Part of a small language model's weights.
Size: width 128, 4 heads of 32 (1 for keys and values).
Architecture: LayerNorm before each block, rotary positions, no biases in attention or MLP, tied embeddings, capped logits.
Training: a variant of SOAP for these matrices, 101M tokens, 3086 steps.
Each number is 50 + 10 x the weight over its row's rms, rounded and kept within 0 to 99. Layers, rows and columns count from 0. The size before them is the row's rms in percent of the matrix's.

# down: layer 2 MLP down (transposed), 512x128, rms 0.118, rows 490-511, columns 0-127
# up: layer 2 MLP up, 512x128, rms 0.133, rows 491-511, columns 0-127
down490 097:31 69 62 72 45 60 52 60 48 62 39 41 39 52 43 53 39 70 52 55 56 65 54 28 46 54 45 65 48 42 52 46 50 39 50 57 49 40 55 26 53 47 39 56 50 57 50 48 51 69 48 50 76 54 45 55 52 48 47 36 60 51 53 57 57 49 56 39 39 60 54 52 64 54 48 36 53 51 54 45 65 34 43 55 62 34 42 60 50 54 49 46 41 35 52 63 71 41 65 51 60 50 58 42 52 57 54 61 41 38 58 59 47 30 25 47 51 37 47 78 40 48 53 66 46 43 44 56
up491 100:49 35 59 59 53 41 47 61 37 38 66 67 29 52 45 50 51 58 43 61 41 65 34 47 52 45 50 45 40 43 55 51 26 43 50 45 54 49 41 64 52 59 47 63 40 42 51 59 34 53 58 63 40 53 29 52 55 48 42 43 41 51 35 48 43 63 39 61 48 45 60 50 50 51 54 65 52 38 51 43 57 48 28 55 61 64 57 44 46 53 39 58 36 62 42 51 53 62 49 23 62 40 57 66 67 54 53 52 57 34 61 55 46 61 63 64 36 71 55 61 40 51 44 53 68 65 49 45
down491 099:58 56 49 39 38 55 61 44 73 69 48 59 54 35 27 51 54 39 47 46 56 47 60 42 66 38 65 43 44 51 51 37 59 54 53 44 39 49 39 45 37 36 52 66 42 42 40 61 69 47 56 43 38 56 46 65 53 42 56 57 35 32 60 46 44 44 64 37 45 65 33 63 42 36 53 47 56 54 63 44 58 42 58 32 37 50 51 56 62 51 49 53 50 67 51 56 56 62 49 53 34 36 58 50 49 64 46 40 42 54 51 49 39 46 67 47 31 42 69 40 67 39 64 43 56 50 63 56
up492 091:48 62 51 43 39 39 76 38 52 58 59 31 48 41 50 56 59 60 46 40 29 39 58 50 38 52 42 48 56 66 48 48 65 42 58 46 56 34 55 41 53 35 69 30 63 40 53 54 61 48 51 47 54 51 50 44 63 59 62 39 42 35 31 39 50 43 46 59 45 51 50 36 65 30 51 41 48 55 51 53 34 33 59 43 42 51 68 57 64 57 54 56 44 29 63 57 41 54 47 43 70 40 47 43 60 57 58 65 60 56 59 44 48 64 54 45 61 56 57 56 56 65 55 52 40 42 56 31
down492 099:41 54 49 62 59 51 57 37 61 60 59 62 40 50 62 50 60 77 55 65 58 41 55 52 28 49 50 54 44 44 46 38 56 46 63 60 45 59 45 31 51 45 46 37 45 42 55 42 41 45 47 41 59 41 59 66 59 45 58 60 49 62 46 58 57 53 47 57 71 39 47 56 39 51 44 61 38 49 42 62 78 68 51 44 42 51 45 63 51 42 51 47 53 33 52 43 52 60 59 42 46 43 49 40 47 63 67 31 53 49 54 29 45 33 34 47 37 45 41 59 42 62 48 23 66 47 42 48
up493 101:69 67 41 60 56 59 50 48 57 46 52 46 70 47 57 38 56 49 28 47 53 51 54 62 62 24 46 61 66 52 56 74 46 43 68 56 38 60 52 48 51 55 52 45 60 53 40 65 36 40 61 59 39 32 39 49 41 42 51 41 59 61 67 58 40 51 48 57 50 40 42 49 46 59 46 62 41 65 35 50 47 56 35 38 52 51 65 39 61 43 34 52 58 43 39 49 39 57 35 24 44 45 50 47 54 58 41 54 51 64 60 67 58 53 51 62 59 59 54 32 49 40 50 37 42 54 50 39
down493 104:42 49 44 54 55 51 36 44 46 46 68 57 54 48 43 47 35 61 51 36 69 37 55 43 47 48 50 50 47 61 45 55 38 52 52 49 52 46 40 39 41 53 50 51 56 46 49 61 33 34 56 77 34 47 52 38 56 61 66 63 66 44 47 48 39 55 41 33 53 46 33 43 41 62 66 53 45 61 48 57 46 62 77 48 50 32 45 38 64 32 46 55 71 57 60 36 48 57 34 54 42 47 32 55 51 58 47 42 47 53 66 42 53 47 35 38 52 46 44 65 67 56 33 46 68 59 61 57
up494 108:56 48 60 46 59 43 61 62 47 55 42 55 38 20 50 39 47 59 51 47 54 66 56 48 30 41 40 45 51 63 47 71 42 58 62 51 47 50 45 49 57 40 55 62 39 66 63 62 49 50 59 56 42 62 50 33 61 64 52 45 63 46 48 50 54 48 43 38 50 54 37 40 77 60 33 68 71 37 38 63 61 43 58 67 30 53 50 36 52 50 47 57 52 62 38 57 38 43 46 53 56 59 43 56 40 54 41 42 64 60 39 63 42 52 44 40 44 42 37 43 48 60 60 50 45 49 33 35
down494 107:25 39 37 55 52 34 57 45 53 38 45 64 54 45 49 45 53 46 63 55 66 55 52 63 59 43 45 49 36 55 51 55 49 45 49 38 48 64 69 62 31 46 46 42 54 53 51 39 70 51 43 51 47 52 41 41 37 82 62 33 51 56 48 33 45 50 52 57 41 57 66 47 37 32 62 48 55 68 65 50 69 51 44 44 55 51 69 60 51 61 51 58 57 51 51 52 49 55 60 49 42 56 47 53 47 71 61 63 35 46 65 45 69 53 51 59 37 65 46 39 53 44 51 59 51 37 66 60
up495 090:46 66 21 51 48 44 49 56 43 53 53 52 67 34 57 40 61 38 68 45 27 55 56 55 43 66 38 54 50 54 36 55 44 49 68 56 66 55 35 44 38 55 45 48 48 46 49 62 61 60 55 48 53 56 64 32 45 65 55 33 43 59 53 52 36 55 71 46 36 74 47 51 54 49 45 50 54 33 59 34 54 72 49 37 58 60 41 64 58 58 42 59 53 52 50 47 44 41 54 39 40 44 47 37 34 56 38 40 45 56 41 46 57 45 62 53 49 44 63 29 44 49 51 61 61 47 50 42
down495 106:63 65 50 51 39 58 52 42 42 49 57 50 63 66 48 51 51 51 34 54 43 45 49 50 58 45 38 59 58 52 62 41 50 26 33 38 50 60 44 32 58 57 41 33 53 59 62 71 45 42 42 34 56 47 49 63 78 37 70 42 60 62 49 44 35 49 52 43 50 48 50 55 60 47 58 40 57 57 46 49 40 50 73 47 48 39 48 32 29 50 61 54 43 61 51 24 56 36 56 50 54 48 56 46 59 61 64 54 65 49 63 70 41 53 69 52 49 54 53 57 50 61 50 51 48 41 37 51
up496 101:57 64 61 28 47 47 51 51 54 57 54 44 39 44 63 57 67 39 56 40 45 44 49 59 53 54 40 37 52 42 52 54 40 53 52 59 26 34 55 59 50 38 58 41 43 53 63 60 60 77 37 58 43 44 62 53 43 42 59 55 57 63 47 60 44 42 65 48 34 71 35 52 41 48 36 49 60 38 64 47 52 41 58 38 22 54 66 36 61 56 45 49 57 44 40 50 48 42 51 56 69 35 40 51 63 48 45 49 49 56 58 36 34 62 53 44 42 49 63 63 50 43 59 45 49 68 48 65
down496 093:44 46 48 54 39 35 71 33 47 44 38 59 50 58 44 50 41 56 51 53 63 60 61 33 36 51 57 53 61 58 66 55 65 51 61 32 66 55 49 49 40 60 46 42 53 53 20 36 41 30 57 41 45 57 42 43 65 49 40 48 38 34 59 51 61 51 42 39 39 34 51 37 53 59 57 64 52 56 54 55 47 64 35 58 48 59 46 68 44 38 69 52 31 54 56 45 48 46 49 47 32 62 60 45 35 56 51 53 52 44 54 43 51 43 57 47 52 52 31 46 54 54 56 61 46 19 47 49
up497 102:47 71 54 51 32 45 42 58 42 62 43 51 49 52 48 62 45 64 54 38 48 37 46 60 47 33 34 63 42 54 64 40 51 50 54 61 57 58 38 60 47 52 54 60 48 53 52 46 47 45 57 54 43 50 50 32 54 64 61 33 58 48 40 60 52 42 50 42 51 52 36 45 52 54 27 49 53 31 36 43 50 46 38 59 53 46 72 60 40 44 39 36 38 46 64 46 62 46 43 64 70 47 59 30 50 41 63 60 23 42 65 45 51 52 49 66 51 50 52 73 58 69 49 46 59 57 64 67
down497 104:54 44 43 59 50 41 48 60 65 36 26 57 63 47 57 34 27 47 36 51 61 49 60 39 41 51 48 34 65 46 53 61 62 34 45 44 38 52 52 40 52 36 55 49 56 48 49 42 35 48 50 43 27 42 54 58 38 48 46 58 44 74 47 33 52 55 48 58 61 47 66 64 57 44 58 49 39 51 51 64 55 65 56 49 45 41 50 55 64 50 43 55 44 60 34 42 47 54 66 41 59 51 20 63 50 44 28 45 52 49 73 50 63 53 56 36 58 47 68 48 48 55 60 49 55 56 53 44
up498 099:48 37 57 56 41 45 46 51 39 32 46 36 33 59 50 53 44 52 33 51 39 42 49 72 32 57 44 49 56 46 39 44 36 44 48 39 49 53 46 35 50 56 57 73 58 44 43 45 46 52 44 56 49 58 43 52 56 38 46 45 42 50 45 47 71 60 62 39 73 34 49 66 52 64 41 34 65 52 45 81 64 38 36 49 47 61 64 34 51 49 63 48 43 49 55 45 55 54 46 47 58 44 61 65 62 41 43 30 58 57 45 45 52 31 44 50 56 40 54 66 55 55 53 50 69 50 33 51
down498 105:59 68 46 46 49 45 50 42 52 45 55 60 50 65 51 48 50 67 48 43 57 51 47 43 64 40 39 52 45 57 66 46 49 58 47 32 49 38 50 52 49 47 33 50 51 66 54 39 42 40 73 55 51 61 44 58 61 69 67 45 41 42 60 39 40 47 61 44 48 66 47 30 47 39 63 53 37 63 48 24 43 52 47 52 40 33 47 46 57 50 40 58 49 54 59 49 53 58 48 45 58 29 53 39 46 57 47 57 51 31 35 76 53 62 59 44 35 47 48 43 44 49 53 49 73 24 57 34
up499 094:44 37 57 55 51 59 65 70 47 55 63 33 54 47 47 51 67 53 50 50 51 63 36 65 40 58 32 37 39 67 41 57 48 59 61 37 46 53 48 38 42 49 50 45 47 46 42 48 68 67 44 61 43 58 49 66 50 43 29 35 49 40 48 59 50 66 43 41 52 52 46 55 50 40 44 49 53 43 55 60 50 48 53 28 30 50 37 62 59 48 40 67 31 64 56 69 43 55 55 50 39 56 34 37 43 52 43 67 34 53 35 54 59 48 57 42 58 60 41 43 59 38 55 74 50 42 46 41
down499 099:51 42 41 58 66 46 45 60 67 56 54 48 64 56 69 61 63 44 38 55 38 42 56 47 57 43 45 47 68 54 57 55 39 44 56 63 60 54 55 30 62 53 51 44 55 43 58 55 47 45 47 37 38 45 47 38 26 46 64 47 41 49 46 45 38 65 63 31 57 38 53 48 71 40 38 50 48 59 59 55 55 45 69 37 44 53 49 42 36 67 46 42 60 56 29 46 52 57 39 47 54 65 26 48 60 50 75 57 61 60 40 47 47 34 67 59 38 40 49 55 46 40 39 48 49 54 61 43
up500 092:62 51 56 59 62 49 49 39 42 43 50 60 46 42 51 37 66 47 36 59 45 53 51 34 79 56 45 48 63 47 55 62 48 48 49 43 51 45 35 60 53 35 56 26 57 43 49 60 37 62 33 54 36 48 47 51 55 65 64 37 58 44 62 40 47 46 34 57 63 57 58 49 39 40 54 56 47 58 50 40 46 52 56 53 43 53 52 39 36 61 53 59 28 52 51 69 64 67 57 48 43 49 60 48 16 54 36 57 49 39 38 66 45 42 62 45 47 44 65 49 34 59 55 55 39 49 41 64
down500 086:46 39 46 43 39 69 36 57 51 63 50 58 55 44 58 58 15 58 47 48 46 32 46 67 58 40 78 58 46 66 52 47 54 63 45 37 53 53 61 43 53 58 50 36 54 37 47 66 46 52 67 54 45 51 47 36 70 50 49 37 46 55 35 48 49 66 59 45 56 34 38 35 51 53 39 63 58 47 41 38 39 56 44 50 63 37 47 38 43 37 54 43 47 61 54 43 62 42 42 41 57 62 42 34 49 47 64 38 60 61 31 51 55 43 40 53 40 64 48 45 51 41 40 58 57 45 42 44
up501 112:53 66 31 48 53 28 48 55 55 32 48 47 46 43 53 64 52 58 29 45 40 54 63 46 56 38 22 53 53 46 49 57 62 57 45 45 44 59 37 30 40 63 54 54 58 45 59 63 50 30 42 59 49 47 43 58 35 41 65 31 43 52 53 49 45 45 66 60 45 51 47 51 41 46 30 50 38 61 54 69 41 54 59 38 42 49 59 55 38 46 49 41 47 67 51 47 39 48 48 48 49 49 43 46 39 51 53 41 48 48 77 65 45 29 68 42 53 45 58 73 49 43 49 44 63 62 45 42
down501 104:57 51 44 57 64 42 39 47 38 41 66 53 54 65 37 33 37 32 56 62 46 61 50 43 54 43 58 63 57 64 46 65 62 42 63 65 52 45 56 50 34 63 42 35 44 53 44 45 44 54 60 68 56 47 48 68 46 60 52 43 52 41 48 45 43 59 61 39 49 40 46 62 56 71 43 54 34 70 52 42 42 49 59 61 57 60 57 42 44 61 59 44 50 66 29 43 39 45 42 50 27 32 45 27 61 51 35 44 54 61 51 58 60 49 55 51 43 52 55 41 67 44 60 39 66 60 46 53
up502 099:55 36 56 49 52 49 55 29 41 60 45 57 36 58 67 53 48 43 37 60 68 65 43 55 52 52 48 43 58 71 40 36 53 44 59 37 42 46 54 34 59 35 41 48 59 66 30 53 46 72 70 57 48 54 34 42 54 51 46 47 48 52 34 54 47 55 56 37 70 45 41 48 60 68 43 37 49 36 67 45 45 58 49 66 65 64 57 46 46 43 40 57 45 41 26 54 51 47 37 68 51 56 42 53 44 65 51 50 44 37 54 55 46 52 58 52 42 59 41 50 68 45 34 54 44 45 58 65
down502 094:50 55 47 54 34 54 40 61 54 33 48 41 56 45 40 63 48 74 59 59 59 47 64 49 41 53 38 48 41 46 54 50 48 66 67 63 74 51 49 68 67 50 53 54 40 55 47 54 51 45 31 44 63 47 49 60 57 48 36 49 57 40 55 60 42 55 48 53 33 54 41 55 39 51 69 59 42 61 55 68 53 57 65 46 21 54 56 55 47 57 55 52 49 45 51 54 45 49 53 25 49 78 43 58 51 45 61 49 66 63 52 51 48 39 72 58 62 55 43 66 48 38 38 57 54 55 39 44
up503 104:59 62 55 66 49 65 52 73 49 54 42 82 36 55 55 49 49 61 36 61 46 60 65 43 41 45 51 48 50 62 59 52 46 46 36 45 57 67 49 57 52 59 36 33 57 51 28 46 45 51 35 54 46 49 44 45 28 60 58 46 74 67 72 58 38 46 42 43 26 38 47 44 38 55 38 40 55 36 50 54 47 44 43 48 34 54 48 57 48 49 51 34 58 42 42 47 44 59 49 48 50 56 43 53 59 35 36 53 52 55 66 61 47 51 47 55 54 53 52 31 32 37 50 43 59 38 51 52
down503 113:43 56 55 61 46 33 35 61 56 55 62 50 51 38 50 37 59 58 46 53 47 60 59 53 37 35 64 45 53 56 52 53 46 46 44 43 52 70 49 29 67 40 73 43 49 45 74 47 42 35 44 40 57 32 41 62 53 35 36 53 56 36 56 55 63 41 57 45 52 27 47 47 59 61 36 52 47 37 60 60 52 70 50 51 49 56 52 55 58 53 42 52 63 42 29 52 52 51 59 35 39 51 53 54 47 61 39 50 46 30 48 64 52 46 30 70 51 68 48 52 55 47 62 64 49 61 51 40
up504 103:57 49 65 49 70 62 53 66 58 56 33 44 53 58 42 47 48 39 39 44 37 53 36 46 43 46 65 39 51 57 67 42 56 43 48 41 43 60 38 35 45 42 57 57 69 49 53 48 52 41 47 46 40 65 56 25 55 51 50 38 60 54 58 50 40 56 43 47 40 61 44 52 41 71 46 37 47 62 45 49 57 66 42 60 46 41 48 58 60 62 57 43 61 58 51 52 23 38 59 37 44 53 43 68 45 60 43 56 39 44 29 46 46 69 47 32 48 36 56 50 38 49 49 34 38 69 32 52
down504 108:50 55 61 57 59 49 38 58 36 43 49 57 49 45 47 57 45 45 50 63 48 51 46 66 61 39 70 29 50 45 50 50 47 36 40 57 44 57 48 24 51 42 49 53 57 61 51 43 57 61 33 55 39 67 60 48 46 60 36 56 65 58 49 44 56 54 47 56 55 53 47 45 18 35 23 42 55 49 58 40 64 45 52 56 51 52 60 31 37 65 43 27 52 56 43 55 46 34 41 51 51 48 51 69 43 63 45 52 48 61 37 47 49 49 45 57 31 53 59 38 44 55 36 61 56 57 27 52
up505 096:57 40 68 62 59 44 61 43 58 57 54 46 46 41 57 46 70 66 48 75 40 64 52 42 40 36 62 50 48 56 60 43 52 47 54 45 63 40 60 49 46 58 31 41 30 53 43 19 63 52 44 53 57 53 34 49 58 51 50 49 51 55 48 51 42 51 40 41 47 42 51 41 43 46 25 55 49 59 52 59 37 44 59 58 61 45 51 65 47 35 40 37 61 77 46 37 55 40 52 62 54 41 49 63 56 38 46 32 53 42 48 56 40 69 43 44 50 36 44 37 35 47 40 54 55 63 57 51
down505 100:40 57 35 28 60 27 50 45 48 57 42 55 62 52 50 47 36 60 48 42 62 56 56 47 50 66 51 45 38 51 44 46 39 30 38 49 42 51 46 24 53 55 76 46 50 59 54 61 45 47 49 54 49 42 52 55 30 49 52 50 58 42 47 29 51 45 45 55 39 63 60 44 44 48 57 62 39 44 49 42 52 59 53 55 31 52 51 51 40 47 50 47 29 24 55 36 51 49 51 54 52 63 35 52 44 62 49 42 41 44 55 34 46 41 44 54 30 76 50 38 59 65 49 67 53 30 44 45
up506 092:51 43 73 56 45 59 48 47 62 45 40 62 45 58 60 45 51 51 57 45 38 67 40 66 54 41 51 55 58 49 59 45 66 71 47 54 37 49 34 62 55 57 33 58 51 56 55 40 47 58 38 30 48 44 37 48 50 39 24 51 36 40 40 51 44 42 44 56 55 61 51 58 46 43 42 45 41 48 48 64 61 38 44 46 51 47 58 49 65 58 46 47 49 49 59 38 65 53 50 54 31 47 62 38 40 54 39 61 39 51 33 30 29 52 57 49 65 61 50 68 59 61 27 45 59 61 43 30
down506 092:58 46 35 60 63 54 62 63 51 45 36 50 66 32 52 51 59 49 51 39 50 58 42 67 49 55 78 62 64 66 57 49 64 46 39 54 60 56 58 52 60 59 44 55 50 55 58 64 57 44 50 28 51 46 63 47 72 40 35 48 55 63 44 40 58 47 42 52 66 50 57 59 57 47 56 52 35 54 29 58 42 39 56 73 54 23 43 50 62 53 50 38 59 56 43 40 34 24 40 42 47 56 45 52 63 60 45 59 49 53 47 61 41 57 38 55 40 57 58 45 47 44 48 49 58 49 63 56
up507 097:45 54 51 61 43 66 57 46 52 52 45 51 58 63 59 51 45 75 32 43 53 58 53 58 40 70 46 42 58 47 63 43 43 37 38 40 47 63 43 51 53 41 54 50 48 49 52 61 59 50 62 64 32 64 32 40 58 48 52 51 45 45 40 47 40 48 68 51 47 66 46 46 54 59 41 51 69 54 47 47 67 55 31 37 62 45 24 36 56 43 35 59 54 41 61 39 53 55 39 39 56 41 60 47 52 67 43 49 38 48 48 34 69 27 59 52 50 55 31 48 39 38 59 66 59 52 53 61
down507 090:58 54 53 30 51 49 59 46 50 45 56 60 64 37 53 64 56 39 51 55 41 43 49 42 56 54 50 40 47 53 59 73 40 58 39 55 54 53 58 63 55 53 44 79 55 52 60 69 50 55 50 48 62 60 45 64 30 44 35 52 62 42 49 57 49 54 59 67 54 34 62 53 51 42 56 60 50 43 58 62 52 49 68 53 37 43 58 49 32 43 46 84 49 57 57 46 58 46 62 52 64 50 47 45 52 60 60 60 49 47 54 46 68 49 49 60 53 28 63 43 38 36 50 52 58 61 27 31
up508 092:56 54 41 54 59 55 58 45 66 49 37 43 45 39 50 23 49 49 62 47 51 70 40 28 30 61 45 62 39 60 52 53 42 53 60 30 58 54 51 42 64 72 41 46 70 38 54 46 68 58 59 45 61 33 46 40 48 57 59 30 58 54 46 50 40 54 47 57 57 33 48 42 47 43 43 51 45 51 59 56 50 33 50 61 46 42 60 46 53 52 50 62 67 51 47 50 44 58 34 61 49 54 38 55 36 63 37 61 49 41 52 53 53 31 46 33 53 45 46 62 57 47 22 57 58 45 56 45
down508 100:42 55 42 51 52 53 50 44 43 62 44 57 59 46 53 64 30 46 56 53 53 30 74 65 45 56 54 65 44 49 58 54 42 43 42 60 58 46 65 55 45 34 39 43 66 67 47 64 56 40 49 42 54 56 53 72 49 57 67 42 63 56 54 62 32 30 44 43 39 70 51 70 45 58 26 55 54 33 49 62 41 63 49 41 44 52 47 53 47 47 56 66 45 36 57 46 46 46 59 44 45 52 47 31 49 62 57 55 45 40 41 45 45 49 57 35 45 39 38 45 58 39 68 47 62 31 54 40
up509 094:49 44 46 52 59 65 38 49 51 50 63 38 48 48 52 50 37 50 57 44 60 60 41 60 52 46 41 41 86 48 71 77 47 45 48 58 49 53 31 42 48 48 55 46 48 29 42 37 45 56 51 45 52 47 36 31 43 52 52 63 52 39 59 52 60 57 43 50 44 51 43 46 58 59 62 52 36 46 35 68 44 46 64 64 61 66 46 57 57 42 53 29 63 62 49 54 36 37 57 54 52 60 58 58 44 45 46 39 46 38 59 52 44 54 49 62 60 57 34 33 49 47 57 36 73 66 39 45
down509 096:42 52 38 61 39 36 57 47 54 70 51 42 54 55 60 43 35 51 63 53 58 36 55 56 63 57 60 46 53 53 45 28 58 52 45 44 33 47 51 31 55 63 49 51 43 56 60 68 72 46 31 55 58 57 54 49 63 57 63 62 59 39 45 40 31 50 40 41 47 31 34 49 36 48 46 51 55 50 49 55 48 56 46 55 32 37 62 38 55 40 65 26 50 46 46 40 44 58 45 64 49 43 56 54 51 55 77 64 46 59 50 54 57 42 43 56 41 39 38 57 65 55 43 58 47 36 41 70
up510 103:52 41 39 54 61 41 39 47 48 64 51 39 48 38 31 57 40 47 54 54 53 59 55 50 36 40 79 68 60 37 50 57 41 55 47 45 44 50 65 57 40 27 44 54 44 53 64 51 47 54 50 57 31 44 62 43 59 63 61 52 62 61 44 21 49 53 43 47 63 37 42 48 46 57 42 49 40 71 63 62 42 67 40 59 47 50 52 44 56 56 56 41 51 53 57 49 42 46 51 42 47 65 58 58 52 69 58 39 44 55 47 49 31 41 44 50 27 81 45 57 55 52 54 49 38 60 45 43
down510 103:50 55 47 57 34 57 64 51 66 41 47 56 48 52 48 54 65 44 46 54 54 42 49 42 56 35 21 42 43 71 51 41 47 49 55 46 45 36 42 56 36 73 40 29 42 47 29 40 51 43 40 52 66 53 37 45 48 47 26 57 54 45 51 71 44 56 57 62 46 60 49 41 41 53 55 61 58 36 49 26 43 46 59 63 49 42 45 54 49 45 50 50 53 29 37 43 59 44 33 47 52 41 42 55 39 45 49 54 58 36 44 51 70 55 67 63 67 40 46 50 58 51 46 43 49 31 60 50
up511 096:37 47 84 60 62 50 54 38 46 49 43 56 54 34 79 46 61 41 51 55 43 57 53 44 61 65 46 58 58 45 52 44 42 59 44 45 30 57 44 54 65 44 49 50 42 56 53 53 54 44 58 56 38 53 43 34 52 48 44 53 58 55 77 64 48 66 64 40 44 61 53 47 26 55 37 52 51 35 55 55 51 61 65 43 48 55 39 56 58 53 50 43 61 61 42 56 65 64 41 58 50 36 41 50 44 43 39 45 25 42 53 51 45 56 50 49 53 47 63 41 68 28 54 38 40 52 47 39
down511 101:44 56 54 64 57 54 61 45 51 59 68 59 46 41 56 66 60 45 31 46 60 55 43 56 28 43 37 29 66 47 53 43 56 36 66 45 42 62 31 48 38 48 59 38 67 45 37 39 37 52 29 50 43 57 60 44 51 44 60 52 50 57 44 42 49 51 60 58 43 41 50 37 64 53 47 39 45 38 64 41 47 53 20 45 57 64 38 38 33 60 56 57 56 53 57 38 47 46 44 36 51 65 54 60 49 55 60 37 57 48 44 40 39 47 44 60 48 61 36 51 36 63 38 42 50 63 47 34